python train.py --n_layer=9 --d_model=192 --n_head=6 --n_kv_head=6 --head_dim=32 --d_mlp=768 --vocab_size=4096 --activation="tanh_gelu" --norm="layernorm" --norm_place="pre" --norm_eps=1e-05 --positions="learned" --qk_norm=false --attn_scale=0.177 --bias="all" --tie_embeddings=true --parallel_block=false --init="normal" --init_std_qkv=0.0241 --init_std_o=0.00568 --init_std_up=0.0241 --init_std_down=0.00568 --optimizer="adamw" --lr=0.00165 --beta1=0.9 --beta2=0.98 --weight_decay=0.056 --lr_head=0.00333 --grad_clip=0.5 --warmup_steps=354 --schedule="wsd" --decay_fraction=0.254 --decay_shape="sqrt" --final_lr_fraction=0.0 --batch_tokens=16384 --seq_len=1024 --doc_mask=true --train_tokens=147800000 --steps=9021 --dataset="wikipedia_en"
Each number is 128 + 32 x the weight over its row's rms, rounded and kept within 0 to 255. Layers, rows and columns count from 0. Numbers have three digits each. The size before them is the row's rms in percent of the matrix's.

# layer 3 MLP up, 768x192, rms 0.108, rows 559-767, columns 96-143
109:162156122118104059113162151084111112110111123097116176113157095103110118082126140144126126155144150159187174124079097190110118126148060140111109
083:093212151163136124095185094133064181141076119145113198111087129071141118134156117150086125119127138167141219131125170114109127102135121104063117
081:126149116168106160081213105102107158122082123142094141134084136085126102154187105146148172137119144143149212101133167124114106136179136138131112
079:089156130144153132056126081187096159071061089144127156124059141068168129156131107122144143132079119194154151113178124133149151116194148114103107
095:101161141159156111099161091184102130118085142167111186128112124112107134148182129166182211160103119158173125124154149112135137129156121166146112
100:099101111165155088052136075142113133113089128125095157095138155142128114154181121097115166139116132197103139116162203167143128138209085129112147
078:121116156142128131126128130140127091137112145151130136107128150117118072151161170070119121108113170134146130223113141134137005197141102144128112
085:110178153153134110067154143166088115110078150167095180153072140102136105132172132086095158130072130160159156124101165161203132116194104103104055
106:100114078219126107113146111132087153159089180113056084163133124134124118127131134161138175154098156148180175128084152140079125116112126165139123
111:142146149127136098132147048142119104071126050158102140125099116061079177127149089157156222136164129106105118123197175104156141135175106200108189
101:109124080158158147055179112146120128130155124131149186153084115141124141175141107112124146138112119198107149103130111115162132083084120159138116
099:088157175130118127150122112220154149140129055143115133140128122128129110087140097085155156149078120124220127140166108139101117158189133158149163
109:132130179141141132134101065137111119089140084152176161164091110166087128160129163148131161109110161150076135137181192132162120090207097185139085
087:075146101184130123089148094111053115132085110167071159123078124117128102154139132131104207145100144154147177121142133123139123123158109160123142
103:131112149131158131079153117078082163127084160130145159117046112056120132140171120131161128172134168159137175128167135099101129124148163176141107
097:105154137224163146090113132137116130126090104140122201087098144106135127191140106095093143187093120162184193144115128125173122131104120157050090
098:126177087162138077092126139117096143111098129126140243133136178071154143168153143096131136199085144129201165136113135108183109126128092145106179
095:109151138153135106129170117137121124087082074132162181123094087132141123168151085074150149132138103147098151139206180144145140150096114156077099
100:102112173174121106064186085157105108123076149146152180114120156091140090107137163120100169124095134202161198140104178134173123133114160126106113
098:139108146142173174031113123154038109120063092102119156135078150082120120163121113111177168086167163140130144140213155152167116130198146085085150
137:118163154119095140132144109106105141147111136116134198165081052106081112174120143093119137165118124136150156103144162190180131159166139142128131
091:105120111147152099073147124144158128107100154128125179117108160113128072161188116134102213151149136174157156096137159131134123126161176121128086
080:115152111128151095084119073178119158107080105148091166135071110084138136158127122098137143184069126161177161101156127110138129105170111141078138
086:091192157162152135083127098147103150124073113152098183106070142049155118159145097116111135162109142152136160124149085119195131116118112107090135
091:114163149185114129124160072150141130121100154117127128086097160090155141105212099149111202115149095168096152122150170100084131141179182169133144
087:103138131200135151084163098114098154088067111147152140133129124096130117141149092145148152182121109158130177120131102114083144115118162175078141
114:127139113158122116128128063100065133155130074096126197202122146056089133165166142127165138206153171115149138094130146207202129145091189139056160
077:111142127172147139037185120110098139118063079135146141135061135092179102232147081112159138119126113103134156123121155152114147137155128097061140
133:111152057175168045134102084131117132142101093150094219115151123135120127203163121140101126125102150153143121127105089095145125134164185157116135
094:021141132149134130069134119113111109113096140117089199127099155120181120137142135108127195106082133144160163138159119095167116112141143142126134
098:079178097187125161104158140137141134146089107120105155090129141091135094137121129112090117125122133142161153121094106104119126157162128135123173
094:075129082139124165102165086133130103111082128140109211146086152093122147156127136126162180151094157139212158144174135118137127128131125167128140
105:086153172167144150108123067159107140149090122178087184131064138078128132180140147144087233104084148164196134159133172132145129150176117140129074
080:125124143138117124134129115140124098134098159157127131117126151133101076152168174061107127111106158130142132225114118134143005209140109147137115
123:106166157113128134093111098119082117143094108083151136123099170173123120096098126135164230149111139195182119146128100119111104115209127112122133
086:120169128162124160055167067150106135085056138119109160104104106091121106155175112133136163144130129152162157134156161147127134116152154161127132
108:115174164157099187119145096178151097085091112150184140121126086099178100161110114104084156091149090129123122146163077132111124129195098121156139
078:073186157170115140110169123154102176071088130166089181123082138056154113165167125111128147146110118155162173146125165133194132125137136111054123
078:127113143135229145038107121206091149119075108164116160123050122108125129162130132110095108133068156157127180091181122150175124083144112130098114
073:144125164139211142028110118181073158093055103153114149086053125144157133141136082111100102128104174152146170115181117162178130110188121142092143
118:026114078149122118128155134134142110153093149146066154121179134107147127145173127130093132173014109181182210131110100156145114123139147107110147
127:075136104161116119113165117139131152113095107185131192085139165144118094176146135164143161115126155183090181135130152057130106163141171125107125
077:070154113124173086085125080130142141118088127186143156098091128067156119166151127106086154125128148107168164108146187101138122121109122107120102
088:146112059193156125063133119099129128125076116120112231141073132091138094193167133095121139168122137137132156116122157121174108117133170123089150
070:133115188163147128039135092139122155109049136152132129115091140106132105164148122066097144122085173151167179132158132166144098152148145134087124
089:047142079153158154105113087163149126135079106186030222131091160140153101110130121117142121170081129163181169135148180153204123143169140131101148
083:126152116166138114124150131087099133107096156172143199132108161022172136178174129122134160164061178153189240132102125134160103142177100168056124
125:130172103121108134074135116078132148119099135119115174154112147116104159141143154106161137125106154165144177123118150123108118106092107135142082
122:127115097126127146115128079073093139133140143142055194147133176185137130080137167147091188090128156142110156127128169090173132115111092155160121
081:115141131181126150067112093152103147090059094131081159111072102072153107138132109108104140190073153156157182120161132127175136126155121144106138
094:099106146188141105077138091150080116144065117160135132125091099098106094152144151115117140186102170151182160126120081111111108133197128154122134
119:152186178139170150131101144125124147138136079103098154144083163120163137135137140067163129173154106092152145137140165139241138110137140126070169
100:101124154129118113110129108134163130093101100122120134183091166096137113112208138105155179193135140156151111133117098140122129134133134129095102
117:141153090185158120083114142157131167148090114085082193125109140121126151143116124099220163158107111133153137108161155099150132079087090165107088
080:183097136146207125000182171149095146098057149112137153089118122127099141109149090120140139139150142157103116113171083140126126075147099154133121
080:052148093183155154088192124149103151097059123145100167110116124025134108168160139121097133185085108180144155147146130075143117120175133111102126
104:131213155138125192139107162113094167153122103105105147164089142139113091137193072100151174158088107141206152128147166151173139136108107136069109
091:092111159141137142093157135160077136122079133138090172123090142106114145116182111140121135120116143158131154137136192097179137109200133223094104
112:088152079098149063107136122120108123168121142156103133108132125126132146125172138162164195137103170159164200113132126169163119119182098141163170
085:050145115202086112084150038124139141107073114149104157107122140107146097156170111107108182145093114219148222122137136150138106152156141135132143
077:104139098167173130043116122184105157067065114184095137122066113113161149153146078108120138127105130158150198105166110188179131094141114135090119
103:078145108155120134105137097108143113083121116133168181087120160111137141118127110126100186142067098137116189113166147133104139142141130107111101
082:117113159142195154060166053148144142105091134112151178093119107053185136162161137109107195122115146201202149136101125157129127126176153198121123
117:130142147176124168092102122131151156110051143108167147133108188167095081094091117123097145122105105141141106122141136146087120107105131125131054
128:092168138121136117121129183175140108093122155096147116112096129051126132084140090116137102182136086119142115131118125124127148100129124104038075
110:125123115108104128139165109134156123148104139169070138146136088056171127139145110095135125177080144122144131116174188177171130163195087115108105
122:119131172178146149060131099092130118149088144057136205064087172120112091104119144143067204117114127163108140131159179084146116104122119136141122
092:080154097138126178114118083100150151138096079175080229104092172107165114186173115124111155168128152176145157146109148115161135136140163115078105
092:074157106149119144101161089129108137105084107149141153102121125085125088141142085084092151169098123141200172133152105144137134132141119125099131
096:126120134138131134087161056127146176126082120146138162084104131098141082114215101139109200115131156144118121154145150102095132125145110145153079
106:152181146109113104118133132161172158161116108129142140145090124112178116176111121130133134127136093161178182158076112147113128159114114180132134
128:102123129205153176074167087091163133135102117128181119115125166056148084120130106134125168113146162153107157129101101087041129138138150089110103
093:085155155149144152084148106133151146110084135140113141089102138095142119117172121129108182164130129163122132135146190096161125133175082175110126
092:096146142180124141088164120153103135120041119142117147127090102074139100195171096104119152156079123178184179120108097132160129125130141133084095
091:142138148141159076028148074080115176091087094165122194096101135083109135162163117108181187181133136123121189105148149127119123101143165167112114
095:087108093153153137053151061122099125106094176177121146125079151093176127130187131118152150122102149173174207138113137173181123072141128111132158
118:158171126127150170113179105107097124181105108147121146069123138088107099130229147128111217132136141171124121125152181168126114122161101127146089
106:109101103184130148117187134185114146074102099121114165143136107108184123113115091098129106086089106159114122121162189165175134142082096114160154
094:154122111110164082041163149141127126133065160160090180138134147078142145142154135100104171151094101184233197108128122172204124124135141145142102
120:119101106118097063122155150139135114114116147085117150142119164063115165042101144143119081158114138138203141130106160101136143116123093114099158
096:085122143168113129103162100120129129118103084141122175109120173114130090133157128102098176148105128145154171124114130151127130148156115115073127
094:100108176103132107138100128123057112129139148093187091169136145103121143086156122133140116186124171108145150117140080095117100091162114109123128
099:111132148178110153088167050125109125059083120119116168142123097120145101159133135135156192144121186157104159097156127123143142118138160197062155
074:079146138162193125046118120177094152105056115151117158135067151151149119129125095097108128121085135168148191096193133158188132110182128133080111
111:096150100142149142102173117168117133116139070132135157125178124133124084184140104118044110114072135159134149128104115121082132100165179130111142
090:118143113137146157000134127187097123155100124153113209166055137077156114185118122097117108111124153125136197134144118083161118113116115089094121
100:047172150145121153097172097177097121127112135129139151098129187092115114117135124101141155134128141120170192138128137105089130148102106081096117
098:135123157186149096099149111117073147110097171108161177135088100102135115126131169110106122140094140121143147123146140106177145123144118101101096
084:161156160153186106031159114166079160113070157127112102132079108108121119147143107109140155155134164130158174114154139117176124119154110109122149
106:122169141158099123105145136144046148089132150107120141166153100053122158137128159149161145144118157141123184093146174059238109133107130161082151
129:144160136152138165114185122112097115145120138120176108092148136100133114152144143183101210175086152133136151133120105092088120119140089130125143
106:143185170143124106131180149123159181137109168102097123122102107127087131096128110106190144180131138156175107129141168143148131144090138110112097
084:093084201154184148095101116111047126117110134116145104156040122094138125129169167119086103138079182160125173145106101120083117143144122140128162
095:162194120123087117110179077151147154097107127144179149116134158160169114132166088132079160168151051143154210117139174097121131124190186139101122
112:141127106174116124121159066098157203139108089175164183098131119131186085174159065139118157178121106153127138139123088154095142159123141171084139
076:087184130161138163068109093168151160059070134124105160129055106089164129117136110105119139134089108177164172121170153129138130120145154130070119
119:128118078171113178067119101098052129158105137216101154160098154069152159158138111121130159129072156127110185123130168084137124105137105130146112
092:121149099187160115109123121149139149134103140196046184131083155105128129169143137142132146188066131150169183118140176124190124136155146135052089
077:134139091164188117045146130167092152135096156156081150126106137120139144160141100082169134161108114173143216095163136152168134118188119151087118
122:125141154155131123109147152114082129122110115149196199076180122066189126154156146162093108108119167155132193123123084110130131123167138153150139
078:101157142178195131044130121173086152090041095170129183164045118133119121165148108099124138130066132171140188103182070168188127118161132137097110
089:102130132177146141070165063138127165130089130133135210117104144106156095106139111136071180116157117148137159117131194115105118117135136151110094
081:092191105197142128038198105120142114078089118132115190147077168088133123169162147130125175088143100168136195105099165092148122123151145094132134
065:121133166156148132098144065155106144102077157168091138119097141123133081153193140058113136131099189143149158176163168151145075199139130145116126
109:088211108133088101121172126104090163045092149144149161129128089040142132145140106089190120159166151124115142125127194148136148158143089102112113
076:107120133173129136047161123143075144068076135136146145133143130117120100133171111112145172166110114150139191130156165130177142128121162137095142
098:140153134148136073120157157111157149125092129124152133141131145102157107104138135146142119190079104203112148123169067163111107123160183127113179
101:134149086120142136073100104179160108141061121132133109113094135084147081142158135115134115135144154156179150127116168099176123127152140165077136
115:158170144117158149064120107136137145106071147161127236164061160151106126083089155120109158107074140108133144124131191162166137077096109176109123
094:097145155164112127122153103128129148108103108149093141105127124079135118123140126122103189127109146168146171128132112132151119146182093131069115
091:087136148164106130117160074123116156085094125161075212100098134141147107139174088113119161156091123164171149126130176149182146148129131130109115
102:155197115160115152110126092121081160114112078108119143128124102158131107189133112127162145099134162131125173130170165135138109169137138180113127
112:135092166190114104128151091172142185093108108122089170168067072132159140074125113070118144116109107113123125122183224121158119136127122123157100
093:102148114178096101085164075140103154121099165140108207170082135123140132112151132115133183136091128191137180133127213124169116135154112159129130
088:073165177150158110103101098131126133113111108131077159091107132139150117199120141103077173151122111167171142144143141130124124118186100158116105
124:109166125120148183109111114100084121123110097171174169192101155154119133135087122108146173159076150146122159131142149135133116127156103150095041
102:127145123172130115131145096111094132132113079135178144153106134107112114189150081092122197147118121141123192124163145189175133141079109167072123
084:038121140179134144083148080171062162049047097152115148124102126099133081160136114135108157154115125146161148153174152110136133112143142122112125
085:079130108200141130108142098163107141115101173142133183106128153084128105148137139092116157120068132138169195124124130115183122143118136156087107
123:103101112121108106132154050096156138134120122150142143110167107085142141127180119165078149115083116170116152140127137138057117114167090144131187
107:122103137172114136130156120119152163151123102168100136150041137072133146204130126121166112134127135168102165099128229097181129161121120145136101
132:129088142132170089115147142186131102155107120110115152074115150148135134092125163151127133105101131151097094118132168163098134101140104150090116
097:104170130175183125065142108133153125126045115128049163162099124108126118120155126109155149172118137197125143120134134114181133106123148158055090
113:120150129155134137113121177152083159098122173112151109174145096061190132136169103136147087172108146128112095152127086049152146096137159123093141
087:093191149150124076087176083146126142089096141121146141099124123110146077168168131124117130128127111208126137148079071132194097139151143138080160
088:091150100191126186096176081141081131096071100114146208099110127077136100152124129084150151107113131158132149146157165086151119134128130129060121
095:097159155182132109091172144134080141093088157127121212120108156114130114136180132085110145132116140149157233135108166096161127125106110148039112
126:111129142125181108133145135124149115128118105121125146097120157113104155095188124138098171137103159137173144122150170152089138125123071148099074
094:066162148193131132111138108169107124105095127139106194109122149106117125149193118114137145189054124129202183127136098130160124154110126148086112
086:133066099154177120058200112106109164093057105152151147114055132051157116185165102162163161190131115173127171119140156169118156126102103127096134
101:105126178143145142109127127118139142124113122161160156103034161102122096150158101123074142106105179140150166132173208140118121147187132130136094
095:075139106155142115086136108165095160117097121161123187092122100143152127114120159108097156186076090173209161144111091123128110146131101168101163
131:113158151151194134101079098092129136121118131126136164140131133121142109209138143119096204137147148113154173127129138135123126113132108183135140
130:078144148127139101120144097142141126108102144118115141124125193160115106129173151167110217149130124192151191131126148126120133117128128126155106
082:089160098171166152053121084145105151100060140137098153122029145099146125132133114101137145152099125169157184104160124142158127117114159126080084
088:107143131206155120088210104127160162086079143140141143103158153069102104161190115127112172175090069188098152142127138104082148097122156171108141
091:131194132221147136072191104129082148070040123146104161103113082045167120188155102103096159168126105176138184114154136152144145106139159136083125
114:119113150143115162119170059119127155044131152156119140148104144106108109122135102146214174107159116130088146120137212131178120112082121163129185
141:105134024155128100084138082094121136118080122114093163084101154129108161143145135101193163125136123161193185109115143162067130092146108170110115
104:122111117138089230110174088181156097108127155135153150074125185128084111129132086122108183115137073118154120102138161116083133150097158061132091
090:073130132129113150083159094154113148062099128180153169139103121120136126152166152139157165164113121157137135102128130140132140133116138100093128
081:095164167157126115068154122154143162096076118124140155118126105082123103140150087088130136192137118234163148113098138115148108141141135156111126
083:083165107131144104061180070128124127104096127128120197093125144128142057118153134113089128111164109147116128149126138143133118147074162169107120
122:121111123152125100113091083220118127123125144113145111126109067118143127143119101096114079141101123117143108129147148096140131132106082132134162
106:084126134148163185122134145177139099146133105117165097141145140137100117114125079065086126150110138104136097108179105047111129110173108116151109
120:089133084117184103129093111190133105099132111157122180130096173155118166106134173149074155133097133097127141125184152123159146144057105105053050
082:080186137158112153088163078137098157058081140140108167129075161083144106145141098115125159156071142150163148114146147118142132114140147111091127
115:085103124131111170126114062149172157102117074157210151177074199128119100111147100129118187089064133108102125119179190104099138135108144131146137
120:100181109167142083049122111108157123095113141167166138161160133158142103094118139091082174076155132136138203132103153153114119087102105060114127
117:097166119179105091132147102121096145106104124113153162128137125138103138129145133116144141122108135172112131113175135089146112111127109115156139
120:058127084123128111109152091098115140148072128120110097152144205105139110106112130157107128119116111158079121135150214196126128113133140115108119
120:052113135162152152104135144113110147140114120138123117082156088086144100122146111099106120196075140141198140137116136138073119120119098147112074
118:120145170115119082106128128091103149093110156132182133105158127127148131128121151149091154177073153136154160171127110051131109122155126162113141
077:087166092162146123057121082152124136111017118146117158148042151122149125123132122099146120166093131183173176113165156137166129123146161123110106
077:084164143153143162053137064157115134123014137165128173094101127098163107167146131119124143149126144191145176127133123131187123107170136141114137
083:112168125180161141098134135135126133152093110153165213109089150043148120179168118108129127149096153122159209126115058056163120133132136148106104
112:144089116127144107076135146101067141156092132090107209080123215083095122104126129148148162201074154131159146121105220141146126109136113177090085
077:124149143173136147072087085202130150113063114175140120106063127121137143165087122106116101157108150138136199110177134118156117114176115126112152
085:103136157141177158064166145128161159137025122133143139120112120100163098157099106092073119178102117152142162134132088069164129138132142111111131
112:171116111121107058100205103087133161131113133136112139092114125093121126143165133150143173105149153207140164113123200165169120138107160120114125
078:111118160169181135005131113152097143097070128114117147091093100094126139178180109104097107124079146156138166125188068138208112117153132145086154
090:089137136162100144111133120120108134123092080114126171137125145103131136175152126124086131110077156124152159114125120110127097144160120083132151
113:152129142149135109109163136156099083106117125102127118139153084030172130148109164126071076128147102133125124155119114086138126114120115100087142
082:103142148145136167093175067161086138104097123154116128149076137086130106183126111085133190151099153146146197128167153161147117141137164132121118
097:075146142179144135086141142107095136142046139138128193118097132082124077141115135122143157186107154156190185125126173082147139131124167175068087
111:129086137125110117104186096184098092099126202160132133110120065076117151131120141170119134119096131127187143142167113094155134133147107215117163
126:114105096135131119122140138149132128104113110138168111068062148125162128132120075135130103188174120133102168126135183104130153136102142162061147
113:151135189185190143117140177129163112142111182083158131084087141120126136148104132113119131208094131158183199148094098068104128112141130173127092
097:123121162141141122075141089129125134116105131174136238064115165112113101154130133127108143083060125148183146127171161139161134135127105105111045
113:112123152122122163100177100128111150145104145089143149120126141129144112156116121130125179142070141175156189135140152103071122127151162126153115
086:086171150169108086116160096138135131100090157160097156093104150091147124122169102106097176127077124183152174118097152164165128138170106129104096
088:094147081189157135068144109172032146112091091140119170144099078112121119141153150125124143182079134137191171110162137168147133108126121127108127
075:082146083136194110049129126134138156115058130151101172131052130115128145106124093096108150110109134140161173096137106173164122092161148130075105
100:068141112151115109113145081130130089110067135125111155083143119173180102135103110107087162118142115120201164142184115139178121133157090097127120
120:115125143134137103090154112180121144145069131204116117191085141134135150183090168143150134067099145197138191128099150139166107112122093172135128
089:104145129168148152091174120156146132156061136144117184099165125122079081111171129141108104108174106159138148138090105117130124123136123125130119
105:080128077161151134045135126171169120158062137159124156078141132174147096206106129116125147111112114205141143118102090133143136155116181159067104
095:136107148174125080112114082099139107122108103122148182088101145078106085177131126124072151153083133117156154121145166171141126135150119113148153
083:103190145187120140085147063130107170074071120147104173100099107090176094140159102119122161139077122150161163151151194141132134130149148111112136
105:147134095134115082110165077156076160054118096125148144158124143153173135123145091116158093153176113132137121129108206151190122162133134096128140
116:128181111172149126110120172139121122103096052108206140096125168090122122151074159093074105133160154093158159107140139132138123159127109113047089
109:132162157122144139090170114173135138101107151142147197135123157137108095102156149106107204100174069106105126139184162143090154084085075095144027
081:072193079132158132067125115137111147109043126144106131127090138112149120116135109104128143141095147166191175109135126135145138125148115120075093
104:097156128144133073111132063078080106104095168118068135115144143098105132175140142135158198161083142201181183113116147127137119134148133178133144
100:079161144128122107088134103177110121101118194151147133096140158129135169127087139086050164167098118195185161147090170047084106132127093127123091
107:097104125118078177099134040155133119132116048110146171113121156137088082191102124160143198111081118135088124096171138094101110126151149103138132
080:090177107141142118057120101139122169085051120152107150150052114096138129139142097106123154135108132169134183114161140131129137117177147141120126
136:139138170125114144102141113083067125123117164178134148082100148141104142079166138153144184081119149122107136123120171099104122116163090170168122
122:174119146150162104113183162074118121136109134107118201103107172100143137096114130090076136111082107131166137135118134120122135106146099171113079
090:065144128177117133111121077166113104123098145121100134130076157133119108100159127120148184151119148143172183108139164150170126113164126127098115
104:077157116209117168130127095176096132097118167081162118102123126059088169179099118109096131128128171120141132125204184039105134168094130157115135
106:128123093146151116112145132109169124114082089140120174156122146138140130189137154150132106100092123130133135125116071149097138111115139141125071
115:110100124180124162109169131101032125128093176160155111101131130131136148105146124110151129134130134101160185140110143138079123150105104166090109
104:118179147138117201112166057158080130050100123121087140119094138101139129183101151124093142086161115114117116133152222145153139135123174112086157
081:097161125159133112060130083159131164092047128135118170157048120089172126120135107105117138138104116191149169121163139118146128128157162129093105
126:129103172149154096117146152124163123100115158145081163089082155071117163166167087127133209162127085155118128146171167075134147108148079190076104
116:057130077125181082110191139124082112137093123154115180106171174075122135100168114126183149144060106159200143122123155176129125107213062087113146
104:106161105156102134107148075095155148121096112167140186116092155088121108166143124099073170123117147111150135114107133126147123144181110101119154
114:106151150150109105121149115116130103092126079119126115145144138126090099208103082108062161133143074194118175122071091135090121140155096119093120
089:076173101136165117076100138201126136139071136136074173144104129104158133144133139104137132180102115228162171115160150087209123105182131177084126
086:087107088137144157076134044159149093107073118152156139120117115100125122174169104108085163153144149159145157138165126139119104107141186133111131
089:122129111143139078074104098155118150088047155213157136162127173178187123164138141064149155136094131143126191140132127129165110148145117103123130
127:142108105102111180107183109130146135053099096124120144156113159081108102148126163147127165146111143159103102144212168114163132119134125124151133
109:165201122175143111122163127147124123132109137165120134100080147138148137158089117123050169117094093161104154143080137123123138104094089078053035
089:098184104128188131033132133111129142113072112141105182140071147116132119212138095109155102121140144163178201119123143185169133171120109129079173
128:108135088129147137130169113164109132116154091131137154125154135141127085192145121109068117136032137168134154118108112120080133113196134139086160
092:110130188136109076074157131165148131143088155124158220115101167151116113107137094114132152135101108152176151102125135159141138156130094126112116
103:091092126153124140079155075133100137071055125170061148170105128104123134116175073149139174116060124183134196102127108145203153094162160124118127
126:118098102192108118114147061136112111140111131097165142177137118140143127118088202094148167186108145105137200096182137145152105131107163194153149